Each number is 128 + 24 x the weight over its row's rms, rounded and kept within 0 to 255. Layers, rows and columns count from 0. Numbers have three digits each. The size before them is the row's rms in percent of the matrix's.

# gate: layer 3 MLP gate, 320x96, rms 0.191, rows 213-252, columns 48-95
# up: layer 3 MLP up, 320x96, rms 0.184, rows 213-252, columns 48-95
# down: layer 3 MLP down (transposed), 320x96, rms 0.169, rows 213-252, columns 48-95
gate213 097:125125143139109133140122144143138116135115113121140135117155121163088167102119132178085138154084117140149099118162135128149114102218148094079126
up213 091:111182113132133128168156119087142076119146127115099144083110123074081110130162140143137102148127099111151123137139099119117105151169160122122123
down213 098:138144155080111093161126138150128112119123160116146140135098132125163088199145151095157139109123131126120126109101043113128120098117151143116100
gate214 088:157132110110057121151144104106113129071141116157126126122168106134094131127106111111095117122101108138127171133119114150140085111131114097168141
up214 097:142133155123138125171161103116118162157109171124136126166166095119100107133121120140076200119106090128138145125126132099140099112159107094149056
down214 101:199142158126134151107112129129145160130157150088134159141139096137113104089099153126124129095149101135129144152126099114106106105144140138122097
gate215 109:122105113149136108099105175130145183126123138143133149104100075152150122138140109111080122140157141116144140130153155183115143146139154123123116
up215 109:167170097149109145126132153156163163149136126192136144075116101131147148129138124101168165170128157133106129111134075130125119180096111139135100
down215 105:118126104156109123101143133148164116107156100127095146152137143158123138171130136094151147173118164168155115123124124136117129136115127118130089
gate216 103:121139109104132163163125145141124133110149115167107094117123096134138145149128138081120126146121139126102181114126151167128120092135153123101149
up216 089:144154152088118134138162125122073157091152075146131084155114128120124129149100142088157142123121102141144146106165117159156121150150138117115128
down216 093:152111187119124141161156144094106116122132127123095138137138111144163133125158121111157102157144129132139145176160092087091140124084130091108151
gate217 089:141131129151128110145160137127114139159117138104074084097127109162138133178125134131068136108113093142109120145144146155108118132107125085103134
up217 094:147144108095148122107146128112167082169133139102124111088131144136183118117118136132109121124122109100140129120154155139144141151101085111148135
down217 095:154091138077109122125151084134130162096107107114145148118134139084117130176156133127103091129097134143145129109115102166138166121140151134093142
gate218 076:119089118130106121119130176148115132136132125123158120138134146158141160148118168088110126126057130132123123126135076145127096115094132119153071
up218 086:137138137116121130083115117093141128113101109147137145121121121092112109108139159162178132107154149145116127169124161096124169131075176111129161
down218 097:119111117134078106097138098114131118129100158167133130102120142138181115131160122152183168108091087137142122135120118118103113144120122151130136
gate219 106:104110121141129151126133162121192155097106125142109120112114144122157112131138157155105125123147122102145083125131162121108106175144099136189102
up219 102:132096135100120137145067128136070131144104122110115121137116095123122155121119111109115123166103120173143152145141132114132125127126143102113153
down219 098:126136127089116099111123141109178124116126097138134180120110117166161174139105109076119128111113127140127094148104135129125080101121135113091094
gate220 080:105108111140169165125131140143129136149092091164118104092122143170141180132148130112112105106165143151129196146098144139165135110129116137153121
up220 077:101096125161145120069146113108102112103145115134143152165106131136111187119159114137161115140102128114136116180084128131154153107161130143136099
down220 086:118146126191119119109143102125120140066138147117142136133123155127101121121113121120097155138104095116120146177129112143131188144114140158110133
gate221 124:174154128137142171151134139122177116108123142147111135123106093118100113145187158091113121132157117122112143169136149117112091114097141110130095
up221 117:115133109116139126169096172109156165091127170110117127132082120110118125144139134123126166165145145116079142119139174128099136175147164162115135
down221 118:164117109120158127136118156127147126104118135129137130145130127104121149163158121133102179129165090151089121128099153103118124105141143117151142
gate222 107:142119157122155136127100115120128124126192148086136138132140116138130093105095151164101128134140153143131103163114127112090082081126094164146107
up222 111:111111110112165155136149154099147176138094091160134146101099137080081116117083134192133125115075131129121117082146157114156135124139100150099128
down222 101:133164121098128119145138104141079087124095134069127131117132122150121097067114136114151150141125102101141154191120114138151130156145114129122148
gate223 098:125134152133142139139106123096144134164161099141160128131125123135155184186135097122131146142134113121088104159068131112116090118124132087152104
up223 104:149126156125105131129129120141104104202087098120161124081130118109135147151104104089149151112110121137115112142093127103112115129135132131125133
down223 097:155135097148134100167198122112112160111095118132098099138098092122138115109129102101111123137135091145127138107146110061130140153141100133143119
gate224 109:116099161127124128104119109129136107137138120152143112145137090159148094159107126106108148127150141120163139130141176106099125091174117097113123
up224 113:151144123140175165132161161123120128074139129105118137097101180108105167120148107148118138109118090136113097121128078155135123146107144159112142
down224 115:140093123144087196114131152121142123140151131131156114100100165118115127109162126131093138133155096144130118140083137141143083161121160112136127
gate225 086:152135095084139157094155136121144196131125115141154126107098112142199158170117142109147142132160112183140088152136096106101148125087155147094126
up225 084:075133096145124132111155157106149111148144125136097105159160118133149113190116100125087111105127116118099126110108113127141162120123132094151057
down225 095:099136108138123146138159121104093123170168137164126123112156185091153109088148120095104170155102141162145141131168082132158121117114172085129146
gate226 110:114157096177135099109122092175119139151086123111135137133112127119145158118123103139106138131139160118141134081081124109109161102090113153114149
up226 114:081104081133125152113122091132101143123118102106138140117096122117138166136114104138148151131130119186163141116121126100114156110135086137116131
down226 103:119140158131139103119152109160150157115098143129160134120112144098114165119150144178119116123128129095114146091126176153124125107115151144111148
gate227 094:122115080140148153169129124128089129135143130129115129189103100129121134192131159138114130141111129162140107165113141131151118094113132106123135
up227 107:138123184140116128105154091148164129103119155125125139081142169106147093072144084133147154133191152075150156118151099115104129119159134168141121
down227 108:132164132104137121142134150119148160145119109130134140105096133136123113128107087156138140102130151121123155075135163118109099174116141119151108
gate228 125:094106145147110145073182139098157115133149143111114129100139079194097122162129126139156141134093115138157123107123138106118155123138113164118145
up228 120:121155137149132121117117097111105151149113082114147094119091107120132091102141150171176162115119137108140104126106137135106156167124129147136153
down228 113:087126161136193147123144107099154115132177112133101123087159106139104136106126138152144061135129130117152091110116120127134132139149091122159144
gate229 099:110177150117124115118110092151142128130130119125126102137173141149104078142144136133139127153107142127134094159164137131129083080098125105137153
up229 110:182110117119144110145147103130130089077133107129133195111119129113082171106128140118150097116124087102147154134113122092136126159123119110091113
down229 099:123102184162073159121107133109135082140142147136102152132073121099120161182122133147124169122151139143123112124134137138133133132136128138135122
gate230 102:128151107114124135142133134126142149106136109115156138142129129162073151124152111138098157148136068119162088107127105100128081128149141077155126
up230 095:141189123119116109137152112148139150101135114144131118125127099125131100119159131180100150129115094131115103079140160078123129142125109137152155
down230 091:120143099118097128129112135117107163131107155134164128162157119131091144145120097117133089138119071152125118082131139116159123106108119130193139
gate231 115:069158138107127176123144123111147181128109126101181112121118098126161129155131134102176150106095140150140132074153147102136111149155164118168143
up231 111:104148096139115088141116122102160117101149138120128115100156156083157103096118103163132116152115143109119168117145109127195105136108179132134184
down231 113:102130110128150112166137137147156124106161152157143172155236145110084121110125101156106124130127121116096118128177134132177122141109130130151133
gate232 093:104135095140129152148149193124166108141154147162114123130121135142142135135162124113153127123124126095147158145105102110107087142127101112116170
up232 096:125163136153151113157101150166115158101103172161116142099130159165115100124103130122100122172129127153143154141128106148153152108134065138117139
down232 094:107131128124160143131138127137133116082157150143169132095108144105099060130089152080128109088117167112110074110119138117120112117138126139119133
gate233 084:075153149143149128156158104097100134138137116142069137136117114116137088150123162120094121104097150120160149106096164120130158128163181110129119
up233 092:100101118115121104110105093114136098123100093172119180137090134095130103069149104101106128108172142091124107145098166119142105141142169090161117
down233 101:079115123113171097145149164111127133152091150174160123122098124101154115138127150119120172080139114143148152140121144141079139157137143119136069
gate234 105:098130100143122104117164142129140122148089112131130171152146150174140110129144138170094161131159105107160163097131121154150151140132123129137165
up234 118:128133143165127142104183074119119109139122125118142158106162139111100120147125137167144115134164091054169147097111106110132144150122138096176156
down234 102:184142132105127101130153112095119164123145114134114104156116140121147128111144126099148099135135136084119145116148119067086180127147110157134131
gate235 093:128110168078128124110117135169175118135094132170110126153145134169121085155142103079158131176109150150148172168145165124137122127093136103115100
up235 103:098127128124150095134122123115118135098122158141128144075114137102150108081142132135139124112160127127124135140069070149105147102168152138146152
down235 097:141132160142171163102142221167135152138128120100118121111156107149125090161126135099094137175158150093153158137146129134102103174119125133159118
gate236 098:131183172160143123088122161141134146074198150123116124132158076106113131133180127141124157163112122116165096088161149132136114121131159122156136
up236 097:121103116100113126154183114145113112174128155157152133088116134171147149147143120112125131109099112095070151130103126139123097161117179113141137
down236 103:115121138120108133060097152113142155132160111089098158125167122108144123133072136120164122143145137143156107099160125084122136169137136099162125
gate237 096:114112143165138167137106185142141139123122112114124120137159125122131141120114150184126122089104194161128138132149121125117101115100130092103175
up237 094:174147134151136123119096138162112129112131100090107141172138079155182125170157105166097112124156168110144158127129159138125141130084160147115143
down237 099:140139143133104136140188153132141096134134152144122165118118107107089110078152133177153132125118095113116144104114166131098098163140138164129120
gate238 096:138152075103111097146075134099134150121107130113124162142114094075108153102146168128112144149109139127114110120148137145143117117100101136164156
up238 104:143137110096100107127127150096151133085081116099120199154088103074112137097137169122131168130115143084116124142126141135123112121098152156108122
down238 103:128151155133123165149172162119153104167102158118147104134115112186134149157164126124124104139143156153107140200139138159138159079145135106136160
gate239 086:104080159156132126087130103146144139103125172094155104139129148152124122099146142101159115158098138136133133107121159126127096142122149129082175
up239 090:085097149111077121150068139157101161098114089153100096122074122130161127131112106150147126133106137129098124145127130112177128130119147095124119
down239 092:106140113117052129090077163120100147131146109120111111130117133131133179123159135139106088144095097122129150149157153107137157109124103123140112
gate240 114:092131141167171114137133156106137151113145128131124154099141100125133179172149138125139089146110164152108127107090159093111113097154118131162131
up240 117:150129119115107118119141133103152126159125133139130142099102131145134135138150158119137152100120094163135118168137097113176072130171114099133152
down240 109:126097089103104120107118102119135112159109123139096169111131146099145138122132188120132116125138099153093096126158106148207093134111149126088170
gate241 106:073118155144138165149150111058102165105110135073108161106103143102130137134125116141144165095136153120133109121113153098112112094124109121096140
up241 096:145137159132142092133124125086074143109102126128096137145139133095134170148122127086112141135101131121130126131121161112110103132110100140085094
down241 109:161162125155157108135176137142126145131173124100099113161185143134122122107162151104130136128102121104128130117072137119124166157118123123130098
gate242 110:082134129137142153160102075088089130115150117166167132142158131079124113143101137156129099107106145111155099158098131134143082113094074115101151
up242 105:161108103149097123145134127138141144114087158091149139118088147137106114128169121148160140152147111073115103097162131159161129142143129094122157
down242 101:145124143102073138154143154107113082085105106119122121124083115127101153155121115159174155080132112117170115110116131091139108097168126131114126
gate243 115:115124138115104100122117115125164126112096142145115125150127114125101141112100139152098146143115113115167096115101139137157126141125104132103142
up243 113:065164121103144162156145146116102120120130135117082096106126044107090130133149135134140093133116132110140123125097110105147067102134088088109132
down243 110:090115136110111155118152085133131079113190126170057109129120095151100095135165134122165099136134087098153118123107098128075120125121125071133156
gate244 091:135116113186163118117145130131089124122116187162122153129124145142064141111126126157113095151123134158110123133134125119164119156132139104131117
up244 088:122107113115137128095138137126086123111185130118077172127140130084134121100145126125130129134132130142159078138127110114150172104162138143136121
down244 101:134154134119118095085136111127179138121102145111105086126150149147119121114139140145123130156099132158178093132120113139069158107148114106078163
gate245 098:149157141107166153098097139134160134115150133128149126163121123127129089179139104109138146130123134072115114140161109139105118150096140157119118
up245 090:141069105113115131156111099118084097114114125116127148115138152114147145135097150142140143143155109145133154134108147122142134160111129108179172
down245 101:187119101137105163134108139130139098115116138148119127129125121082175104107112098135126145146152157172129094111107142110155111162152146106169127
gate246 096:109130078184095142114154133133147136145113123123177133136079163115157122083131098104108134074135114135108148142157100140095091149129117157101131
up246 098:121121052153136127118093163124145155134163152123154132123100134125156097088160095108090110108140129172089136147185147150095102133142111120098140
down246 100:113120107125126116159152121117103163130182112120120090128122170139153159161147136122127103135153125129089137127155114119082147137074125139102146
gate247 102:168128118121093117143145108128130124167138104155143118146126071152096106135090090168149105089071153157132100124150141128096102117141112111156091
up247 111:110145127121153130129105109148121124076136174108148135131120171144092127094168185137114150161152103126141132093129127131157158096121136135102088
down247 106:191127132123114156109109152098126109140098109151151119081139143107145135127152090113135133077115176130122118114099154107123114170141122084129147
gate248 092:124121134151129149100113111163162133129089107175127100089101141160099150129143127143085083126121124115097120141114094167154105124136150089129118
up248 097:109179133123105147155119126114088141133182118074158134162123117141128109145082145127195131137120157154164108072168117103130145108151111173151139
down248 101:110155138126128129134134150139147158125101096136165125167127153086079095123116160167136139100149119108205152141077108117126136114107160134124145
gate249 111:125155123126126103127096156112119153107111180142136122151129083180133137142133098128146124120107150097135160103117074147097133156106126138153114
up249 097:077134088113128165084115102168152113131166142139110156124150100147155127108140115140135155058122139092102150123128124161099170153120106091180145
down249 097:126137135079139104162120158108105122125140209153092166120133121156107140150162098137122129090125127131127117141135121193148142140152147149160125
gate250 110:118147141147126143123106111112130161129131149159141125155096139117153137097079129158112143100097145149151119136146135098132072169125165116096154
up250 114:140146145077068130118124109094115137132137104142140180152134129139142139086112143121121084088109170155132080130142102100144132146143156118122136
down250 099:160113129121173147125156102143087164107122091187120139132151135158127100152078142150159098144162171142134128133126099126121124141110137131114129
gate251 103:165112123125106140063138140075109148118150165142122144108107137125097152121154130097140178103137178114151101121105121130099148102084113072140148
up251 099:137125146137120136164130132177122122121157144132073150113162145119159090107098134131139118138177082131130142186177083137131127154138129153132138
down251 100:098134136144092176178124119132125125110113072151113116144099155094190130184125127132144139136128095132158096087148150127105145081167145122102097
gate252 089:128131128095151138083155134110150122135154130120154135123103129156124153082149121131129124153094147131088110096108092116158099120132094154196158
up252 090:146187151097097110122084137133099125133110121126123119135137120128104132110128157155089158156105089111118103144122174106136141122118112105092097
down252 093:116086098122127131150133124127084148151121109158115106100097148153123192118108148129175143119072131112148168096117135142126107086115164109099135